Part of a small language model's weights.
Size: width 128, 3 heads of 32 (1 for keys and values).
Architecture: RMSNorm before each block, biases on query, key and value, tied embeddings.
Training: 149M tokens, 4542 steps.
Each number is 128 + 32 x the weight over its row's rms, rounded and kept within 0 to 255. Layers, rows and columns count from 0. The size above them is the row's rms in percent of the matrix's.

# layer 6 attention query, 96x128, rms 0.125, rows 0-13,32-45,64-76, columns 0-127
size [ 99 132  75 104 292 196 279  82  90  96  82  90  90  95 100  97  62  85  86 137 162  77  87  76  77  78  74  78  43  40  31  77  38  45  62  87  87 103  83  94 110]
[[169  66  52 157 110 117 170 135 114 139  67 126 116  74 134 117 112 147  89 105 134 148  71 110 141 157 189 118 172 172 159 140 150  81 115 142 129  98 171  93 130 150 133 119  76 162 148 150 132 100 128  87 139 136 184 174  91  94 104 155 123 166 106 158  82  92 103 144 116 130  78 130  71 129 150 111 130 132 189 109 170 178 135 104 127 148  86 121 149 166 106 136  75  66 175 147 123 142 195 113 133 166 135 110 159 127  69 146 161 105  79 106  89 171  91 161 138 181 140  68  97 117 134 109 122 109 113  89]
 [132  81 111 163 124 103 124 171 185 111  95 163 106 114 112 139 143 103 110 131 177 178  46 144 173  73 127  75 162 154 135 144 101  90  77 136 136 133 140  97 133  85 108 148 111  74 126 183 133 105 151 113 133 112 129 123  84 175  74  90 115  84  96 125 102 127 142 111 202 113  71 122  90 139 150  99 127 147  88 100 100 170 125 138 136  97  97 143 178 133  96 140  97 154 133 106 124  89 158  72 143 170  76 143 171 145 173 149 162  28 105  81 126  78 140 136  89 116 132 108 100 102 128 154 149 167  83 110]
 [109 134 171 114 161 132  85  81 144 142 116 113 141 129  71 139 117  78 200 123 129 153 176 213 210 173 105  81 143 113 124 149 151 187 143 136 120 138  86 124 154 122  96 131 174 128 107 126  92 145 194 124 153 152 111  57 167 152 162 174 132 159 111 146 155 181 125 119 150 129  94 122 161 155 114 143 159 148 176 113  81 149 132 142 153 101 173 164 153 123 163  83 129 130  64 176 104 161  62 159 131 125 132  78 136 152 165  60 115 134 126 107 175 149  93  94 144  97  89 116 145 139 155 125 130 138  85 171]
 [ 83 215 156  72 212 161 102 133 141 139 170  88 142 132 119 148 107 105 147 108 120 158 128 166 182  78 118 143 116 163 173  55 182 148 116 199 146 124 119 147 116 158 115 142 136 124 116  87 129 105 142 125 117 183 124  99 156 147 132 117 161 151 155 177 127 127 153 125 147 145 173 129 160 130 150 185 162 140 132 128 106 152 153 173 173 136 167 135 157 147 147 162 138 133  86 191 120 149 141 194  95  86 148  55 168 114 136 169 103 114 111 144 227 152 144 126 169 108 122 176 147 128 108  90  95 117 137 122]
 [160  80  90 140  89 125 196 155 137 109 108 135  91  91 160 108 100 151  87  87 142  87 100 100  76 135 131 136 160 173 157 159 145  91 108 137 114  86 173 111 124 115 170 141 101 164 155 121 142  86  99  77 113 136 167 143 115  91  79 107 103 128  95 126  65  74 112 149 142 106  78 146  80 115 160 137  93 125 156 132 159 162 118 112  93 176  68 106 172 141  43 143 125  82 168 113 172 130 179  90 156 144 171 197 160 133 102 131 158  88 112 103  87 123  98 167  95 176 146  97 138 104 136 127 108 102 137  66]
 [152 109  89 158 109 123 189 151 125  88  99 132 100  85 140 101 137 132  86  88 136 128  84  91  46 130 132 145 148 158 171 138 126  74 124  93 128  74 173 100 102 116 143 121 126 143 157 130 154  89 105  90 103 150 188 140  87 112 105 118  95 135 110 120  86  77 136 119 126  95  81 147  76 114 193 118 112 154 155 131 163 156 118  92 103 187  63 103 169 138  47 170 113 105 180 101 172 126 163 102 152 141 160 162 162 138  92 157 151  93 127 133  92 137  91 175 124 176 162  99 138  92 142 124 110  55 136  77]
 [105 168 180 116 178 159  64  98  89 173 150 116 171 186 110 131 134 117 162 145 109 129 179 169 171 148 128 125 131  96  98 125 139 165 154 125 120 137  71 136 153 130  97  92 168 139 109 139 104 186 142 163 153 112  81 135 183 138 175 152 178 145 153 139 188 166 141  92 113 158 187  97 176 139  92 116 170 132 100 136 105  87 132 159 153  73 188 152 108 120 185  91 142 152  82 164 113 134  84 169 113  97 110  99  89 106 154 107  79 167 126 153 184 155 149 110 147  73 111 166 140 158 109 136 122 154 106 185]
 [112 233 112 112 127 113 125  90 105  86 188 126 112 169 129  77 140  88 168 181  80 135 151 106 120 145  95 108 154  45  88 167 139 170 125 153 103 111  92  82 143 125 124 139 189 158 105  96 136 163 146  70 103 133 129  91 151  96 175 159 128  94 128 147 152 138  81 102 139 133 118 130 135 108 140 133  84  81 191 114 152 109 137 154 129 147  71 158 148  64 145 137 177 120 104 108 180 148 117 134 101  96 128 108 125 129  99 146  86 157 129 141  69 129 105 101 196 142  67 140 151 159 101 115 179  84 108  95]
 [145 136 123 135  59  95 117 122  55  91 162 143 118 135 144 138  96  85 117 157 110 161 148 149 129 138  72 160  89 107 128 154 146 118  69 102  97 170 143 116  43 114 173 118 100 117 119  95 159 156  80 174  97 107  76 140 160  74 119 150 146  89 108 122  53 171 125 149  99 151  98 100 114 164 166  65 166  89 138 125  99 161 143 153  96 113 127 172 119 119 158  94  77 129 105 150 155 108 165 120  55 103 116 200 108  90 124  92 136 163 139 111 118 170 136 101 153  97  61 166 170 134 128 128 159 167 120 146]
 [101 130  61 116 143 163 150 103 139  74 160 144 122  83 124 162 146 113 181 122 141 106 106 152  79 146 105 157 114 126 168 115 149 136 115  95 117  72 150 101  91 135 163 126  92 165 109 161 127 105 115 141 146 109 160 153 125 147 134 144 143  86 137 115  74  80 113 163  95 159 107 119  76  69 150 114  80  91  74 148  85 152 107 133 143 186 124  86 105 115  97  49 192  87 138 117 126 127 128 162  65 133 136 108 140 148  17 112 103 204 163 135 107 143 125 151 157 189 139  96 155 145 148 130 116  81 171  97]
 [186 130 121 119 134 174 148  80 124 136 186 134 141 149 107 127 149 143 119 110 136  93 120 168 137 107 148  94 156 185  94 106 179 129 121 119 179 182 125  81 128 142 122 126  98 194 130 103 151 137 159 118  83 122 143 171 130 122 121 158 181 185 189 138  96  99 113 142 135 149 166 151 124  99 124 169  74 116  75 147 128 124 129  96 163  59  80 104 133 173 144 105 150 181 108 128 164 106 197 148  40 119 126 127 115  75  50 107 126  44 110 134 172 100 104 134 125  87 114 139 169 145 139 139 124 145 176 170]
 [116 153  91 114 157 139 152  93  74 139 108 138 101 137  99 170  94 105 107 105 137 133 143 138  64 137 166 187 105 139 208 135 165 144 114 119 110 165 102 148 127 172 157 174 109 111 148 118 117  55  69 108 191 125 146 191 162 122 118 128 109 180 124 134 203 115 152 118  79 170 122 115 148 137 170 121  89 104 157 148 131 130 163 119 130 135 145  92 135 121 140 156 179  96 134 161 130 176  80 116 127 152 187 111  52  86 142 179  72 134 198  82 130 169 158 155 152 156  87 121 157 134  93 126 173 118 139 162]
 [147 149 130 132 101 123 167 206 114 178 121 131 149 108 117  79 108 136 107 167 184  92 107 132 190 108 112 105 170 151 147 119 151  96  80 116  88  91 149 175 112 130 107 101 117 129  88 148 122  76 157  68 139 151 159 150 132 148  60 122  34 157 114  95  93 148 150  83 161 100  95  85  80 135 128  62 137 182 159 182 160 110 117 205 141 106  82 113 111 118 101 119  91 134 151 131  85 136 129  99 102 129 153  75 111 148 174 115 134  66 160 132 136 129 103 122  85 137  99 106 124 141 193 105 126 162 150 101]
 [145 190 106 135 170 156  81 110 112 181 175 109 142 112 147 157 163 107 160 157  98 139 153 121 145 184 119 135 130  71 134  65 162 126 175 122 107 144 106 105 150 160 103 120 138  96 126 142 153 165 160 135 122 122 132 106 171 113 148 120 133 154 132  94 202 140 125 161 114 136 166 112 165 116  83 128 127 204 171 128 106 128 119  67 130 154 200 119 109 148 208 129 105 168 110 124 109 167  98  86 130  42  78  96  76  80 131 131 112 165 162 204 168 114 122  90 112 147 102  87 112 140 105 123 122 172 141 186]
 [170 125 106 146 122  97 152 171 184 115  92 140  89  67 165 138  86 132  94  80 165  94 134  91  48 157 156 117 121 106 148 176 141 105  82 132 105  65 153 121 119 130 147  96 120 130 192 147 137 143 160 106 172 117 164 130  78 140 145 123  88 162 114 104  23  28 137 146 151 125 105 158  65 147 131 143  86 131 106 129 166 161 152  85 109 160 110 111 141  94 111 184 129  70 169 130 168 132 163 112  86 166 158 160 134 138 145 148 117  97 150 119  93 121  99 173 134 148 130  92 153  82 113 126 144 139 121 105]
 [145  85 150 174 138 109 148 114 185 111 125 169 114  72 168 212  78 138 132 152 128 171 119 132  78 116 122 204 109 155 118 117 151 170 157 182 182 131 156 158 115 106 133 121 140  90 135 113 170 113 137 127 122 136 127 121 148 112 134 148  77 144 141  69 118 158 144  77 176  82 129 109 118 154 117  85  89 144 166 118 167 141 124  87 138  62 123  95 182 111 119 169 184 121 158  97 193  83 172 114 140 161  88 103 184 126  82 143 134 128 121  91 121 102 147  92 103 127 147 100 117 125 175 144 210 103 103 183]
 [152 112 155  90  99 144 104 100 116 143 138  98 152 189 122 130 112 149 120 154 112 131 221 177 129 144 106 126 137 129 133 104 159 142 151 205 166 119  62 126 118 117 134 128 178 121 106 128 132 119 127 103 110 122 130 150 214 118 205 142 134 150 103 159 138 203 158 113 124 105 164 132 222 148  96 101 155 164 182 106 136 155 130 166 160  73 173 115 135  82 145  32 108 121 101 123 126 178 125 115 168 120 185  91 101 114 109  71  88 146  94 133 157 157 101 113 156  99 131 130 136 123 186 133 137 106 127 118]
 [113 102 153 135 112 150 103 102 133 142 149  74 147 151 139 129 125 107 136 109 116 102 125 144 164  28  95 143  94 126 155 122 135  86 140 160 113 170 131 190  81 149 132 146 217 107  92 139 152  68 108 144 150 146 162 167 169 173 141 158 125  99 145 136 144 117 142  99 132  94 114 149 132 109 147 145 122 136  94 116 116 137 119 175 138  58 125 176 139  93 138  88  67 144 104 130 154 133 135  67  61 108 113 102 146 105  42  77 161 181 167 140 147 151 159  74 190 123 127 150 160 125 160 114  73  99 107  58]
 [125 109  87 128  87  96 158 147 127  88 123  88  83 100  84 101  68 169 120  86 193  92 104  86  91 145 171 138 168  85 133 118 157  73 103 117 101 134 155  94 139 109 150 165 123 158 149 135 132  56 150 111 138 116 156 131  39 146 125 166 146 123 124 153  92 103 149 180 144  92 132 155  54  89 152 125 115 151 108 106 140 116 142  74 110 184  91 110 173 149  90 144 159  78 114 134 136 176  98  81 114 132 136 135 122 116  90 107  96 130 196 142  77 127 127 195 167 142 111 108 119 113  71 115  74 148 132  79]
 [170 152  82 143 131 121 164 183 175  78  35 147  80  78 132 135 112 143 118 104 150 131  75  61  67 132 155 135 116 136 150 139 130 112 131 162 150  81 170 116 146 151  97 120 114 118 180 139 145  62 116  87 130 130 182 128  60 141  68 127  66 130 160  97  66  83 137 128 115 135  84 134  59 123 161 118 110 132  95 106 176 131 115  59 152 163  82 115 169 120 112 189 145 121 175 111 152  99 136 130 114 143 126 101 160 133 143 161 145 110 141 156  96 113 103 167 125 164 149  90 155  90 122 121 153 115 113  80]
 [ 67 140 140  82 105 183  69  70  81 168 182  80 153 173 127 113 153 130 146 127  76  89 185 180 180 127 123 116 167 125  95 136 157 201 142 125  81 153  83 174 103 140 103 131 139 150 100 137 101 187 122 165 126 110  80 135 192 124 171 150 191 123 100 168 186 170 136 125 130 164 152 118 203 120  83 130 145 144 153 148 121  86 136 148 141  93 181 150 104 136 147  80 139 173  78 154 124 165 101 133 140  84 111 114 110 127 129 105 112 155 107 148 150 128 159 125 133  86 105 146 123 138 118 138  82 133 136 174]
 [129 162 111 206 167 107 125 126 148 105  87 118  95 138 126 122 164 106 146 171  80 183 122 152  76 179 142 190 117 140 130  98  90 121 102 121 162 137 111  73  89 113  68  91 141 148 135 141 113 176 190 101 117  90 152 206 131 140 125 107 152 105 158 131 171 144 155 122 164 147 168 115 121 153 167  87 112 159 126 113 126 173 127 143 142 133 143 144 115  92 129 125 160 207  84 142 213 146 131  86 110 123 180 122 155 167 167 135 115 136 113 124 118 117 129  32 102 132 107 115 123 131 135 145 186 119 199 184]
 [132 179 150 167 130 145 103 112 112 168 156 148 145 126 149 181 139 137 128 148 126 146 163 134 128 114 127  34  90 141 133  99 121 129 129 213 174 193 123 122 104 130 130 102  69 148 116 149  92 142 146 175 132 136 111 124 132  90 184 141 170 107 137 127 133 169 118 119 160 127 100 128 166 175  55 172 155  57 162 117 158  84 135 167 149  90 150 104 120 171 185 130 154 156  81 167 189 145 169 151 112  77 139 171 139 120 116 103 118 129 143  50 134 115 106 129 161 139 130  65 117 122 209  87 108 119 154  98]
 [121 102 118 128 112 131 160 141 157 113 152 127 133 104 120 158 158 102 107 134 140 113 129 146 105 155 131 147 104 130 148 104 134 138  83 206 148 175 127 141 128 164  91 101 145 116 138 155  84  92 112 101 121  90 142 120  80 111 189 149 118 167 163 162  99 145  89 206  93 123 165 159  89 144 144 118 146  74 117 107 148 111 193  97 212 131 114  88 108 160 122 135 105 165 112 120  91 173  98 112 144 144  68 144 128 139  68 100  57  90 100  51  92  82 176 140 179 168 130  85  96 134 148 139 124 201 179 176]
 [212 101 124  90 130 140 140 150 164 164 147 146 151 157 154 172  99 121 132  97 142 138 132  63 110 197 183 115 144  93  66  98 188 133 144  90 100  79 110 168 140 162 158 150  58 149 148 128 102 185 150 125 102 124 129 162 145 146  82 160  93 158 129 162 114 119 180 104 106 125 142 165 194 133 118  61  80 123 114 189 133 145 134 110  89 167 125  90  83 169 133  66 167  92 139  92 136 115 139 142  76 131 132 150 108  88 127 155 120 113 142  80 135 202  95  75  97 131 123 120 133 113 144  96 149 113 129 159]
 [137 142  95 171 140  93 150  83 129  59 108  94 150 169  69 158 128 147 196 103 171 194 143 157  70 114 123 159 179 144 110  89 162  78 119 182 110 119 145 117 154 137  95 174  70 120 170 130 125 105 203 116 176  96 138 138 107 152 115 137 124 105 125 135  96 137 173 169 154 137 120 168 142 159 167 125 132  79 144  85 139 144 186 126 115 131 106 112 107 132 115 209 123 124  85 117 162 186 145 181 153  96 151 196  65 126 119 170 119 159 134 121  92 178 162 125 110 143 109 142  92 135 156 101 131 140 157 157]
 [112 131 159 159 150 176 139 152 117 123 116 111 107 154  89 136 130 143 126 138  84 112  80 195 125 100 144 176 123 131 143 149 151  94 188  63 126 167 172 154 161 144 174  88  71 151 140 163 115 139 131 118 151 115 136 175 156 158 118  67  95 120 183 130 126 149 151 148 137  58 157  38 102 144 117 101 201 117 163 145 129 161  65  97 139  81 108  83 113 132 120  58 133  86 176  96  77 125 134 132 170 108 131  66  92 162 145 123  98 145 110 110 152 127 196  81 128 145 118 134 121 140 177 153  85 130 106 139]
 [149 217 145 141 140 151  89 183 121  83 100 130  79 190  81 142 137  88 109 109 128 164 148  68 166 110 167  97 118 141  43  92 139 114 127 188  77 149 152 102 160  90  76 144 108 137  77 134 131 114 146  88 133 119 118  73 165 144 180 148 125 118 148 130 120 141 114 163  86 102 165 152 117 106 119  96 136 119 137  80 121 138 178 144 138 110 193  94 134 108 181  96  79  82  97 132 143 128 102  82 156 161 189 118  84  76 142 105 121 152 215 134 133 148 112 108 147 124 125 138 125 181 152 143 126 151 118 101]
 [153 111 130 146 122  97 176 156 129  76  93  92 155 138  99 113  98 153 122 166 197  61 181 124  70 117 111  36 100  85 107 157 120  62 158 139 110 148 146 138 161 148 255 159  98 176 109 166  89 160 104 137 137 155 123 136 118 115 118 164  90 124 101 138 135 135 168 129 113 133  76 146 130 144 123 182 147 127 150 134  95 129  99  92 118 124 104 170 140 158 129  68 159 156 177 138 118 133  83  78 139 119 167 132 138 170 132 135 104 114 150 139 134 173 168 147 169 134 119  88 103 157 106 145 141 119 132  72]
 [170 110 101 140 171  81 104 121 105 121  78 160 138 191 125 142 118 101 103 121 168  82  91 136 126 106 130  82 102  84 133 120 116 129 127 180 102 172 140 122 151 107 255 178 120 124 135 158 137  86 158 165 112  94 117 154 145 110  77  81  79 104 116 170 159 131 110 135 196 144 156 135 111 138 169 159  76  93  94 158 124 158  90 129 157 137 133 192 129 175 108 124  94  81 169 103  86 118 129 162 124  73 149 141  83 185 158 121 168 158 150 114  98 137 126 136 135 133 132 130  67 135  59 127 137 167 122 115]
 [149 159 156 103  74 121 125 104 189 139 179 144 121 141  93  81 110 138 109 111  95 133 162 165 115 159 103 107 123 151 123 106 181  94 122 188  62 113  91 154 120  76  97 114 173 127 112  87 134 156 109 151 110 140 159  97  90  90 111 118 101 115 149 108 123 104 119 125 103 133  90 144 227 151 148 105 119 121  81 141  63  91 102 120 167 134 195 158 184 144 121 162 117 143 137 109 164 112 123 158 156 143 151  33 152 141  97  91 136 195 126 140 134 102 182 134  64 101 106  95 127 112 185 171 149 105 155 173]
 [109 128 135 103 115 103 114 114  74 136 153 127 144 161  93 118 143 144 126 154 158 140 196  86 180 117 117 118  88  82  91 126 188 165 100 152 128 135  99 130 137 102 130  95  98 124  56 137 102 170 119 110 202 119  92 134 102  96 202 113 154 180 150 125 166 101 117 139  63 138 109 160 167 107  74 116  97 160 154 110 125  49 163 120  76  99 140 156  83 102 188 128 138 125 137 172 137 144  66 124 141 182 113 182 129  82 144  70 131  79  95 126 166 137 155 134  73 136  97 129 138 149 157  81 166 119 120 171]
 [167  99 152 190 108 154 110  90 156 157 137 124 109 115 128 126 131 200 139 124 109 167 134 105 181  86 120 119 157 198 104 129 160 121 130 113 169 108 123 113  98 104 118 103  96  77 132 117 143 137 105 106 122 156 132  87 166  62 117 112 155 100  70 103 121 146 136 139 100  96  91 126 204 103 158  86 113 197  60  57 130 114 147 101 120 122 134 119 145 120  83 119 147 126 132 168 129 132 135 103 139 161  88  94 171 115 110  62 137 112  71 101 153 159 147 108 101 161 108 185 111  81 213  73 124 128  55 119]
 [148 107  85 146 111 142 114 134 155 146 143  94 143 118 187 136 142 180 117 165 155 123 124 116 136 112 121 122 135 183 104 169 109 138 204 152 162 187 160 134 149 136 111 128  66  90  98 126 151  45  78 100 119 167 146  96 111 152 114 156 116  88  92 112 116 189  90 124 121 127 125 148 141 117 186 107 184 171 130  81 167  85 158  38 128 109 123 140 113 125 154 162  97 111 125 126 125 112 106  80 125 120 129  86 156 117 119 146  94 127 153 137 124 229 100 160 172 116 181 105  94  95 147  92 138  84  64  75]
 [131 166 177  79 137 198 122 129 127 168 127 127  65 148  75 131 120  72 158  82 117  99 151 126 113  92 167 167 136  93 125 112 172 163  63  91 100  60  86 123  77 109 124 107 158 146 157  97 107 212 145 115 118 120  90 103 144 114 190 122 159 184 172 114 113  61 132 122 111 129 140 106 164 106  62 139 147 175 114 144 124 133 137 143  74 163 149 100 114  83 104  86 167 166  71 131 168 129 109 128 120 123 111  93  75  88  90 100 125 118 129 125 152  91 134 129 115 147  61 130 157 152  84 132 101 121 163 140]
 [145 151 162 118 172 138 136 151 116 113 178 102 116 115 180 147  94 146 119 111  37 165  88 129 149 164 118 149 111 210  92  88 104 177  75 146 141 177 160 154 120  92 121 147 124 143 133  92 135  97 137 153 126 153 123 107 145 111 141 103 114 130 119 110 121 164 161 132 180  90 143 161 145 101 143  97 109 192  70  87 179  90 101 134 142  39 170 181  82 101 128 118 130 155 168 139 119 104 109 176 122 117  77 136 131 131 187  67  96 124 113  78 178 112 148 118 139  94 110  99 124 142 155 123 135 196 129 196]
 [ 89 169 121 125 184 123 104  95 117 139 110 148 142 141 133 133 147 161 131  99 121 141 134 104 121  92 115 139 158 201 104  93 143 176  77 106 103 154  98 199 132 132 136  77  77 125 161 120 100 214 187 159 101 146 118  78 119  65 136  94 133 149 140 150 115 152 175 104 181  73 125 169 152 106  54 125  77  65 128 156  94 107 139 124  84  88 126  93 106  76 186 179 149 127 117 104 131 154 142 113 125 195 167 126  40 145 110 150 150 125 131 132 148 110 140 124 116 128 163 169 140 147 104  84 157 136 137 101]
 [121 133 123 128 173 214 148 140 149 152 127 136 124 136  97 132 101 131 113  50 130 193 153 107 174 129 146 131 101 132 163 143 110 107 103 166 163 166 136 193 166 139 177 116 183 181 112 106 114 129  85  95  98  97 115 130 119 132 120 149 125 166 147 199 104  96 167 147 137 167 105 141 155 133 142 139 105 103 100  91 123 143 110 173 123 130  87  53 135 176  89 152 112 122  86 114  77 151 154 111  90 157 120 167 159 114  72 104 127 160 156 103 123  72  98 201 131  80  77 156 136 150 133 147 126 180  58  69]
 [173  89 143 140 141  78 152  75 102 145 152 109 157 161 139 154 160  61 163 140 120 146 134 122 174 128  52 145 178 199 130 103  88 138 189 113 148 118 106  74 165 173 140 188  80 126 114  93 185  75 110 139 105 150 173 120 158  95 109 115 101  81 120 119 151 163 127 152 111 121 108 142  83 151 156 112 163 107 178 113 117 186 113  62 144 165 130 116 123 173 116 160 179 106 140 146 126 114 159 172  90 128  81 172 156 165 152 202 170 112 145 112 147 116 147 107 167 103 123 137  81 100 124  80 139 136 126 156]
 [136 124 146 118 159 175  98 154 118 160 118 116 138 147 109 133 143 168 117  91 156  91 156 175 158  88 104 168 143 100 147 104 189 151  88  81 131 167 171 184 163  92 147 140 224 124 128 182 117 107 128 170 114 176 105 101 138 171  87 139 144 118 105  75 153  87 130 109 113 170 131 135 100 148 120 134 190 118 133  70 152 103 125 129 135 113 129  98 148 132 141 158  71 118 138 128  69 112 108 130 105  90 195 156 119 141 132 135 132 146 152 201  98 146 159 100 165 168 120  78 159 125 200  88 225 136 157 117]
 [ 68 167 201  72 153  84 135 146 125 123  58 119  69 158 143 143  85 146 110 160 126 122 163 109 149 198  73 116 163 133 109  86  91 132  94 177  98 120 126  97 141 122 113 166 137 162  87 115 146 117 155  12 184 129 155  87 193 126 159 168 145 121 136 104 140 142 101 144 131 115  91 173 160 124 192 114 164 142 120  87  93  88 126 121 138 137 124 155 173  74 147 151 121 145 118 171 129 132 127 118 121 137 154 160 144 118 138  60 178 135 187 143 122 143 142 165 106 164 149 117 146 137 118 195 122 113 144 131]]
# layer 6 attention key, 32x128, rms 0.115, rows 0-12, columns 0-127
size [ 99 127 283  86  86 109 109  75  80  81  75  80  84]
[[ 72 152 154 109 143 119  58 113 130 136 133  83 177 172  76 131  95 115 163 153 125 118 133 159 218 153 106  97 136 116 120 116 118 171 138 140 125 184 105 141 134 136 116  89 141 178  76 129 103 153 176 162 119 127 108 147 148 124 151 174 153 100 121 199 176 177 124 120 121 151 149 120 151 142  82 133 128 100  78 142  63  78 117 168 159  94 163 183  86 145 194  70 128 117  90 187  66 164 105 142 137 129 158  83 137 137 143  87 110 177 109 138 155 145 138 129 141  61 127 131 141 131 153 154  83 165  86 120]
 [163 105  89 172  99  86 229 166 126  92  71 158 126  94 181 148 123 159  90 148 182 120  79 113 115 101 116 119 159 169 148 162 101 100 124 118 173 152 186 136 178 118 174 151 119 117 131 148 139 111 125 144 103 153 182 116  47 113 103 129 134 133  52 140 136 137  93 145 160 118  80 189  95 104 154 122  93  99 122 108 136 155 102 143 147 136  63 119 147 186 104 165 127  79 172 123 118  92 155  81 157 135 120 158 199 155 129 144 143  97 153 101  90 115 112 183 113 149 135 107  96 112 140 126 137 117 112  70]
 [ 98 169 172  89 141 184  38 102 110 161 177  89 121 175 113  98 147 106 149 136  75 104 179 158 146 132 137 137 126  63 112 100 166 148 165 151  95 144  71 122 113 140  99  83 152 150 114 130 119 169 130 139 136  91  74 126 189 143 173 142 156 149 171 152 149 147 141 120 108 160 178  87 177 139  87 124 144 157 137 127 127  80 163 144 123 102 200 159 111 101 160  92 144 151  78 158 124 152  98 161  88  98 155  99  63 101 136  84  80 167 124 156 149 182 133 102 119  80 117 167 143 146 135 133 104 134 127 188]
 [137 119  75 179 138  86 189 111  89  94  97 155 109 158 155 153 116 163  82 180 103 151 157  88 117  81  96 119 161 138 107 136  70 123 103 136 202 117 137 175 147  92 168 150 129  95 126 172 133 126 126  91  63 151 126 168  79  94  94 101 114  72  95  68  93 150 119 118 184 116  77 156  95 137 132  73  88  86 131 160 153 104 109 113 165 144  77 142 181 155 127 131 124 114 132 125 101  73 108 120 104 139 149 143 123 148 131 114 123  94 176  73  83 114  90 159 110 151 119 114 113 139 157 142 200 140 156  61]
 [156  95  68 148  88  98 193 136 115 124 100 132 109  87 167 145 159 181  75 114 148 162 105 104 107  88 133 164 158 163 164 114 134 103 123 136 151  91 163  98 124 105 152 164  90 106 156 108 167  69  89 108  93  98 167 139 107 107  97 106 115 135 126  95  94 128  96 159 120 103  85 120 148  76 151 117 121 146 171 118 173 218 128 117  94 180  53  88 153 119  61 147 117 143 143  63 140  88 166  96 133 187 109 162 156 103  98 147 196  84 131 116 121 127  90 131 111 183 128 124  97 137 158  81 144 102 148 130]
 [135 109 110 185 120  77 140 161 161  78 108 193 138  97 112 144 102 147 143 144 178 165 114 133 151  94 102  98 139 171  84 130  85 158 103 141 180 162 183  88 197  89  83 142 127 100 114 142 122 103 162 137  97 162 120  88 120 127 111  86  89 115  81 151 150 179 135 139 166 161  93  86 114 143 137  68 111 128 106 120  99  97 106  63 161 107 128 134 152 144 135 169 113 119 162 157  99  91 165 164 170 142 123 164 153 138 134 161 198  98 147 110 101 131 121 189 125 116 160  78  75 100  89 133 170 175  55  99]
 [158 106  92 180  99  81 177 177 148  77 104 188 110  79 133 134 134 147 109 112 166 162  94 109 104  69 125 132 130 191 126 130 108 113  92 117 158 108 168  75 170 104 112 160 109  80 164 127 144  69 123 129 122 140 151 108 100 120 100  60  80 123  95  93 121 124 124 150 154 141  72 115  98 109 166 107 106 139 135 112 140 168 109  73 122 142  88  69 159 129  95 178 121 126 172  96 147  84 186 121 171 153 111 184 157 127 119 169 199  67 154 103  89 101  92 164 115 163 152  93 103 126 105 121 160 160 106  98]
 [184 156 111 181 108 102 171 116  90 163 111 106 107 103 168 185  95 112  97  57  83 145  85 167 132 116 138 159 131 168 155 121 144 147 118  98 114 139 166 128 118 124 125 173  94 176 167 116 139  73 118 165  74 189 187  57 129 112  78 112 155 162 111 132 155 118 146  79 139  89 161 176 147 110 158  95 123 125  85 114 119  65  92 108 141 126 133 119 158 120 136 154  94 125 142 152 114  65 110 137 134 116  53 181 165 126 128  83 172 123 173  80 171 146 110 115  72 132  78  87 112 111 122 134 160 163 153 140]
 [146 102 182 204 119  99 149 144 122 119  71 214 105 171 181 181 171 179 139 144 180 118  90  91 117 108 133 119 150 153 128 144 155 124 134 143 120 126 130 159 116 100 102 146 152  73 153 146 115 135 131 105 122 167 159  81 135 158 138  83 151 130 180 121 147 158 146 110 159  62  73 177 113 140 113 148  76 179 121 126 144 134  86  38 104  81  76 154 123  90 165 154 137 142 173 114 126 137 147 133 157 185  91 109 133 155 137 133 175 122 113 139 124  50 126 130 100 140 157 138  86 147 113 141 130  50 121 104]
 [175 117 151 155 126 134 155 122 132 115  85 100 129 158 129 123  83  56 152 130 123 134 151 182 195 116 177 126 112 144 139 148 107 129 125 141 102 138 140 146 190 121 131 101 181 124  82  83 103 118 163 106  55 114 132 119 119 143 118 219 141 197 158 200 151 114 138 136 138 119  84  93 209  98  63 161 143 143 102 114 153  92 117 127 130  92 119 131 158 118 126 166 135 114 118 192  80 149 135  76 122  67 126 117 149 171 155 190 165 109 153 152 128 112 100 135  66  92 104 143 127 142 127 144 120 129  59  82]
 [113 175 160 184 105 112 123 112  96 105 159  96 166 132 132 143 115  63 190 111 149 111 213 125 103 201  53 177  85 127 159  94 134  96 155  98 139 140 108 116  93 161  69 128 124 144 148 110 164 128 107 137 113 121 174  64 142  71 111 140  63  75 100 133 104 184 122 159  90  90 140 112 162 169 105 106 169 163 156 144 115 166 158 141 141 146 128 146 111 156 141 136 139 137 125 174 139 141  79 128 135 180 168  45 126 153 163 153 159 158 190 157 153 134 141 127 106  85 129 145 104 146 124 125  86 150 108 152]
 [112 119 128  88 162 154  36 143 147 164 112  99 130 142 124 132 148 108 125  57 137  84 131 142 178 101 139 111 122 167 160 110 126 120  68 160 129  88 187 114 105  99 160 112 210 128 133 168 174 149 162 104  81 107 139  72  77 135  71 122 132 138 100 110 129 157  97 116  93 115  91 174 117 127 125 160 145 104  88  68 149 147  93  78 164 133 143  99 178 145 137 153  63 136 135 134  97 154 171 123 148 102 115 107 164  96  80  88  76 157 173 184 135 139 131 123  82 110 120  85 136 157 152 106 114  92  75  71]
 [ 57 167 157  99 190 105  95  92 145 123  98 156 101 127 123 132 148  83 113 151  89 120 134  99 151 183  78 100 125 122 105 117 117 184 112 199 127 173 103 128 110 164  85 171  80 198 121 100 128 152 104 132 128 163 134  62 154  89 112 142 198 129 106  88 122 135 110 157 149 176  69 118  77 127 149 117 141 102 142  89 121  50 122 121 152 142 170 136 205  90 138 127 136 103 113 129 110 143 149 145 140 168 135 125 142 105 139 175 111 117 169 138 145  96 174 218 105 145 107 113 175 107 137 165 129 156 142 173]]